config.toml
activation = "swiglu"
positions = "rope"
rope_base = 10000.0
rope_fraction = 1.0
init = "trunc"
init_std_o = 0.0159
beta1 = 0.95
grad_clip = 0.5
warmup_steps = 200
Each number is 50 + 15 x the weight over its row's rms, rounded and kept within 0 to 99. Layers, rows and columns count from 0. The size before them is the row's rms in percent of the matrix's.

# layer 4 MLP gate, 2048x768, rms 0.0763, rows 605-621, columns 0-63
101:53 75 44 66 56 38 29 58 73 42 19 40 59 76 54 41 45 61 46 57 23 62 44 65 55 61 65 50 52 49 42 46 45 41 86 43 34 75 15 70 40 70 40 47 24 50 32 57 59 70 68 73 68 41 60 61 56 49 44 43 63 35 73 48
103:48 73 63 53 60 45 60 50 70 39 33 52 42 29 65 18 26 67 60 45 49 66 26 45 42 55 48 73 44 37 28 26 58 52 48 46 50 49 60 51 80 65 26 32 43 51 36 56 48 75 62 59 72 39 29 76 73 44 67 33 75 54 62 64
108:71 21 66 15 66 51 80 34 51 79 59 58 55 33 53 47 45 38 43 55 27 46 38 30 60 62 62 47 62 59 57 41 45 40 63 58 51 67 88 65 27 73 33 66 39 56 43 39 42 56 86 44 45 38 47 56 27 47 59 48 56 39 46 26
101:40 77 66 42 43 71 35 57 56 66 42 71 60 53 72 49 49 30 44 40 36 51 43 40 34 37 44 70 73 33 49 66 27 48 69 44 53 77 61 42 48 68 50 53 49 51 45 80 78 46 67 63 45 48 45 43 44 45 62 61 51 31 59 51
103:54 51 55 55 38 75 66 65 70 71 47 41 47 74 56 47 20 35 70 28 65 39 24 26 64 55 30 47 45 48 43 58 43 67 14 25 53 37 71 71 59 55 54 53 42 30 53 42 44 43 27 66 50 31 46 61 54 64 66 06 49 47 55 41
101:48 41 27 70 60 32 36 75 50 58 44 54 73 67 41 50 70 47 44 62 63 22 47 48 48 28 37 56 60 56 54 53 72 53 53 46 43 69 65 64 57 70 60 41 57 41 38 55 56 53 34 59 70 71 49 54 76 37 49 38 74 37 33 24
094:38 34 50 55 71 57 47 51 47 73 64 46 45 78 32 52 67 59 46 54 61 81 65 34 67 46 38 78 41 49 71 51 43 35 72 56 30 62 37 72 75 62 49 59 76 99 30 67 54 54 32 51 45 80 23 34 71 41 32 45 50 38 56 43
100:57 45 55 45 68 29 75 49 56 25 54 56 45 65 52 42 72 21 56 61 74 19 54 72 50 54 42 47 28 38 69 43 64 23 56 73 62 68 55 39 70 62 54 43 45 38 55 29 49 59 43 51 45 63 57 56 50 59 69 63 40 44 48 24
107:41 49 30 34 31 52 28 54 55 37 44 28 62 56 74 47 55 55 48 75 18 53 63 32 63 68 74 56 62 53 72 55 62 31 77 41 52 55 39 44 54 50 35 43 66 69 39 37 36 41 64 37 41 30 57 39 17 59 82 45 33 32 35 29
100:60 53 57 40 24 32 68 63 57 26 69 30 54 49 14 31 51 71 36 66 25 57 59 33 36 73 28 51 47 61 36 31 13 46 65 27 45 23 44 45 60 61 67 44 70 57 39 35 49 63 69 48 32 47 25 25 61 60 56 22 66 45 65 67
098:51 33 62 58 41 65 27 66 27 82 70 58 71 43 64 57 45 44 27 72 77 64 54 53 82 50 89 57 37 42 38 34 50 47 71 18 77 32 47 45 50 56 57 75 33 77 16 47 56 35 67 57 49 46 47 49 52 45 67 62 68 60 39 55
096:32 55 62 41 32 54 78 26 43 64 53 43 52 70 89 42 51 26 52 53 41 38 48 43 48 49 17 72 26 79 65 50 42 47 56 54 88 43 80 54 56 39 57 64 68 52 59 62 55 38 50 57 29 62 59 66 45 73 41 33 15 65 44 46
103:50 15 13 56 73 71 55 43 69 32 68 38 57 78 38 51 53 49 46 43 28 85 42 48 50 39 42 42 82 19 35 26 75 33 39 36 43 61 50 57 31 55 49 54 32 35 45 63 64 39 39 50 40 53 59 45 52 34 47 52 70 54 44 48
105:67 32 38 75 45 39 58 61 34 80 59 42 39 49 68 50 55 57 67 58 59 54 36 59 56 82 81 50 45 32 41 39 55 52 48 61 25 32 70 55 56 60 66 52 74 45 32 54 60 30 22 22 30 45 41 58 55 55 78 56 71 34 75 35
103:49 50 49 43 52 68 74 58 54 60 53 49 88 61 38 47 51 52 50 51 15 57 59 29 70 40 44 21 43 56 83 45 48 54 51 59 26 27 61 25 63 39 06 51 77 51 72 48 56 39 47 72 68 53 46 76 46 38 30 53 48 35 53 27
096:48 37 35 36 54 67 60 59 44 47 55 32 57 37 51 22 64 52 28 40 33 45 35 52 33 56 72 54 23 62 56 46 58 80 41 49 43 44 59 26 68 50 91 39 14 41 49 81 41 41 46 64 70 60 73 48 32 56 71 42 33 50 38 51
100:53 48 56 56 42 44 84 37 84 32 58 50 18 43 64 38 70 40 54 57 19 34 36 52 60 48 51 27 57 37 29 49 21 41 31 59 59 38 55 23 50 48 34 52 53 47 42 70 40 53 43 64 68 83 48 62 48 25 48 38 55 69 37 42
# layer 4 MLP up, 2048x768, rms 0.079, rows 605-621, columns 0-63
109:73 61 51 45 41 51 47 39 32 50 64 66 37 58 54 17 67 73 50 31 30 24 51 53 48 47 65 50 54 38 30 51 53 07 75 84 70 28 55 69 56 45 48 51 50 53 60 25 52 44 47 69 38 29 41 61 28 62 69 56 39 76 59 33
097:87 66 29 63 22 49 32 49 44 48 23 47 33 57 60 19 36 32 29 65 52 34 51 36 37 42 55 82 63 60 88 55 39 55 48 55 64 57 51 61 41 74 44 32 40 57 47 66 39 62 48 31 83 50 59 50 39 39 65 47 56 61 66 54
104:35 80 74 74 59 53 72 70 34 67 49 65 49 73 53 47 40 26 49 46 53 53 48 39 64 67 50 66 41 49 62 61 46 50 57 46 50 46 44 55 70 49 55 54 49 53 63 48 43 42 43 20 61 59 48 42 35 70 31 61 39 53 62 68
101:77 46 36 66 68 17 46 43 54 53 44 54 47 39 50 61 59 34 46 41 40 52 38 53 38 69 77 23 47 63 57 46 42 49 21 43 76 39 64 60 51 34 69 55 56 60 75 41 48 30 44 53 54 67 50 35 53 63 28 50 46 51 58 40
114:38 53 58 41 61 35 46 50 66 32 63 38 30 28 27 64 49 50 40 55 35 59 45 65 66 38 31 66 18 45 26 59 63 57 39 74 43 63 44 35 29 45 62 68 44 32 58 71 26 57 56 27 34 65 51 80 62 39 69 71 66 47 59 67
097:58 42 42 66 44 51 41 63 46 66 42 35 47 44 55 34 44 90 40 68 41 76 55 40 74 20 55 44 44 36 39 45 57 67 17 73 60 29 56 49 62 53 53 74 40 49 52 32 79 48 52 55 45 61 60 40 28 43 39 54 30 59 43 59
097:46 41 68 59 71 58 36 31 33 46 12 55 31 53 68 37 36 53 68 59 58 53 31 48 45 72 38 47 39 47 15 33 40 51 38 65 19 13 67 44 67 53 56 54 57 54 35 33 46 50 44 27 53 40 70 41 23 74 36 63 39 60 26 22
100:41 43 35 54 53 58 65 51 37 57 37 25 47 49 46 66 69 19 64 66 35 26 54 25 62 43 41 41 54 41 52 33 52 41 50 66 62 63 58 54 46 45 69 52 50 54 63 20 56 39 48 51 52 45 51 40 50 56 54 67 41 47 15 27
105:73 46 52 42 59 44 74 44 46 44 66 46 50 40 62 47 45 53 39 33 56 43 47 50 47 60 50 24 72 46 60 56 26 49 38 55 31 02 57 34 69 45 28 57 49 80 61 41 56 24 56 50 35 55 48 34 47 48 49 84 83 54 46 53
098:26 40 45 86 47 22 61 57 41 40 66 71 44 23 61 63 45 69 59 47 46 54 52 53 47 59 46 56 49 45 46 48 13 58 59 54 29 31 30 61 34 33 33 37 50 38 45 44 53 57 42 72 77 53 38 50 42 45 50 81 47 35 49 47
098:48 70 79 43 66 32 66 42 26 50 65 78 37 54 68 41 51 44 62 48 67 58 28 80 71 49 51 51 45 43 63 34 61 83 72 21 58 45 49 54 48 52 74 39 49 45 52 65 63 68 50 46 28 57 21 83 52 43 34 52 47 59 34 55
093:57 71 21 69 56 64 45 50 29 55 72 29 42 68 57 84 26 24 31 50 43 44 57 30 73 56 60 32 35 62 56 35 40 33 30 42 57 55 51 53 39 58 68 45 23 55 58 42 73 46 29 38 55 35 32 54 65 60 66 54 28 42 21 57
102:50 35 66 48 47 53 46 38 50 28 49 54 27 41 60 55 57 52 54 32 65 40 60 57 68 45 81 45 52 56 52 34 53 31 27 52 51 54 27 59 46 78 62 63 34 28 73 53 72 45 63 73 49 54 50 49 43 58 25 45 58 60 33 58
107:68 68 56 60 34 28 51 53 47 49 56 53 65 57 59 72 69 32 43 49 58 56 52 48 66 50 50 70 59 49 65 28 27 39 69 63 49 40 49 78 56 48 40 68 15 49 59 70 60 40 69 44 45 51 64 76 61 50 74 27 24 87 94 43
107:54 45 17 26 25 48 36 33 43 74 47 41 46 71 46 58 65 47 43 51 20 58 52 54 24 46 51 99 55 24 27 55 65 43 47 50 36 82 62 72 46 44 44 48 57 53 33 48 40 67 39 59 48 44 48 53 53 52 62 69 59 60 26 57
100:39 41 70 66 39 57 89 61 50 35 68 71 35 50 32 46 51 38 42 48 47 59 74 61 66 54 49 64 38 91 71 51 53 29 41 48 52 51 27 58 62 46 35 34 62 54 53 50 46 45 57 62 83 59 76 36 38 48 16 75 62 60 83 61
094:55 51 39 69 57 38 36 39 34 30 30 56 36 70 59 51 52 38 21 44 49 53 37 34 44 49 31 34 41 57 71 56 62 71 41 40 60 38 59 47 65 54 59 42 61 41 40 57 40 65 34 66 65 54 79 60 67 34 46 56 54 72 43 53
# layer 4 MLP down (transposed), 2048x768, rms 0.0454, rows 605-621, columns 0-63
092:50 60 51 51 45 51 65 42 64 67 35 66 47 63 63 40 52 63 51 54 50 44 35 46 29 22 64 49 53 18 45 40 29 54 84 46 62 36 37 55 62 14 71 71 45 45 33 43 48 31 46 55 40 32 30 73 21 68 75 82 39 55 71 33
089:55 66 17 63 56 72 54 58 57 54 33 37 60 38 33 50 56 33 27 51 33 37 43 75 34 67 73 84 58 60 60 42 48 58 60 62 42 56 54 59 57 42 43 47 46 52 37 70 54 40 42 61 66 40 73 30 42 44 49 25 85 71 67 41
096:55 65 41 66 53 53 48 62 45 53 67 50 45 71 84 57 47 51 63 39 64 42 42 52 39 76 59 37 37 34 40 63 53 56 44 45 18 52 46 50 58 36 66 44 42 29 55 36 63 76 29 51 39 60 46 48 67 48 47 46 20 32 72 65
089:47 51 39 61 37 56 57 31 69 71 23 51 81 53 71 55 12 42 23 59 53 32 42 64 44 56 59 11 48 56 43 59 26 46 45 50 48 41 60 60 52 47 73 58 62 38 45 43 53 48 63 38 33 64 49 47 39 84 34 41 62 36 63 64
094:22 58 73 54 52 57 58 56 74 15 80 41 28 49 23 42 53 58 32 33 43 49 32 58 69 67 29 74 47 47 45 48 63 46 23 81 44 84 38 75 44 58 67 32 50 41 84 56 45 61 41 61 52 35 49 44 65 46 41 60 53 61 55 65
101:43 36 67 37 39 52 40 28 39 43 39 69 26 39 57 71 43 27 41 39 55 69 57 64 44 56 57 59 48 31 37 46 55 54 61 33 53 68 40 54 32 68 48 43 72 50 82 45 39 36 62 39 25 36 55 44 44 35 72 35 12 32 51 40
107:46 41 71 60 52 66 41 49 40 20 52 36 44 36 29 73 50 36 53 64 84 50 52 55 66 61 34 34 44 25 70 50 64 53 48 46 64 37 61 60 37 45 57 81 60 16 25 47 33 59 46 43 57 27 69 81 60 56 55 72 76 30 58 41
091:48 73 40 59 23 36 37 27 36 26 30 35 82 29 53 30 60 59 58 75 56 37 39 55 31 62 35 41 31 46 72 46 51 81 49 59 58 22 51 56 55 71 60 69 31 55 34 38 71 59 41 46 62 23 43 26 46 54 29 47 62 79 15 27
099:30 54 27 16 67 52 24 37 64 43 48 38 60 57 45 25 48 61 50 43 70 70 31 48 22 70 62 48 48 48 67 53 54 67 44 48 50 48 37 53 43 29 59 25 43 55 44 49 53 40 23 33 45 68 68 55 50 56 49 70 42 30 64 47
105:46 59 50 42 34 28 57 75 41 61 30 49 59 56 34 65 95 52 44 42 63 68 29 73 17 72 38 58 50 58 53 43 37 47 49 32 51 48 36 54 41 48 61 54 85 47 27 92 56 29 52 29 52 35 47 62 87 42 54 73 71 31 38 50
091:46 66 19 31 49 39 58 50 58 42 34 43 50 77 49 54 64 66 55 36 56 50 71 33 53 79 72 65 51 23 60 66 53 35 42 51 30 33 45 20 63 44 35 62 68 53 68 76 70 32 37 38 42 48 30 67 28 40 34 70 47 57 34 65
096:45 46 63 67 69 26 69 69 45 54 35 46 40 59 72 71 67 50 57 45 71 38 23 60 41 47 39 73 36 71 51 44 35 69 47 40 82 61 80 31 65 60 54 69 61 25 68 53 51 35 49 61 36 38 50 61 54 63 25 43 35 63 52 58
100:33 68 64 61 48 53 44 49 37 31 43 38 71 36 42 37 80 45 55 62 34 63 62 42 53 65 40 61 49 61 59 30 46 55 53 38 85 57 30 65 35 51 36 48 29 46 77 67 47 60 56 54 60 19 43 22 53 70 64 34 68 60 50 34
078:61 41 51 71 57 41 25 49 44 42 34 29 61 59 20 44 46 58 62 56 53 33 58 36 73 40 32 45 34 62 40 42 61 86 52 63 41 52 39 46 36 56 75 66 21 48 46 67 58 59 85 24 38 41 28 41 40 39 72 73 59 41 39 55
098:57 68 40 39 12 46 46 37 27 76 61 34 32 37 60 48 46 84 55 38 22 52 58 48 49 58 62 99 46 76 47 51 53 25 48 51 44 47 51 42 59 38 37 80 66 51 47 50 59 37 42 29 34 47 29 68 76 28 52 37 81 29 34 61
102:77 60 77 49 50 44 70 70 53 36 53 66 65 36 62 46 54 32 32 49 64 56 53 71 55 64 34 57 51 72 75 73 80 60 38 50 50 66 66 63 46 42 40 47 17 64 35 34 17 40 84 57 61 54 61 44 17 64 34 45 51 57 31 41
090:57 84 69 67 43 60 44 48 74 50 68 46 84 54 58 44 62 66 61 69 48 64 33 48 37 46 55 14 56 34 66 47 50 49 64 69 46 65 48 55 45 44 59 41 60 65 56 32 37 41 36 59 53 30 70 37 69 53 64 48 39 48 47 40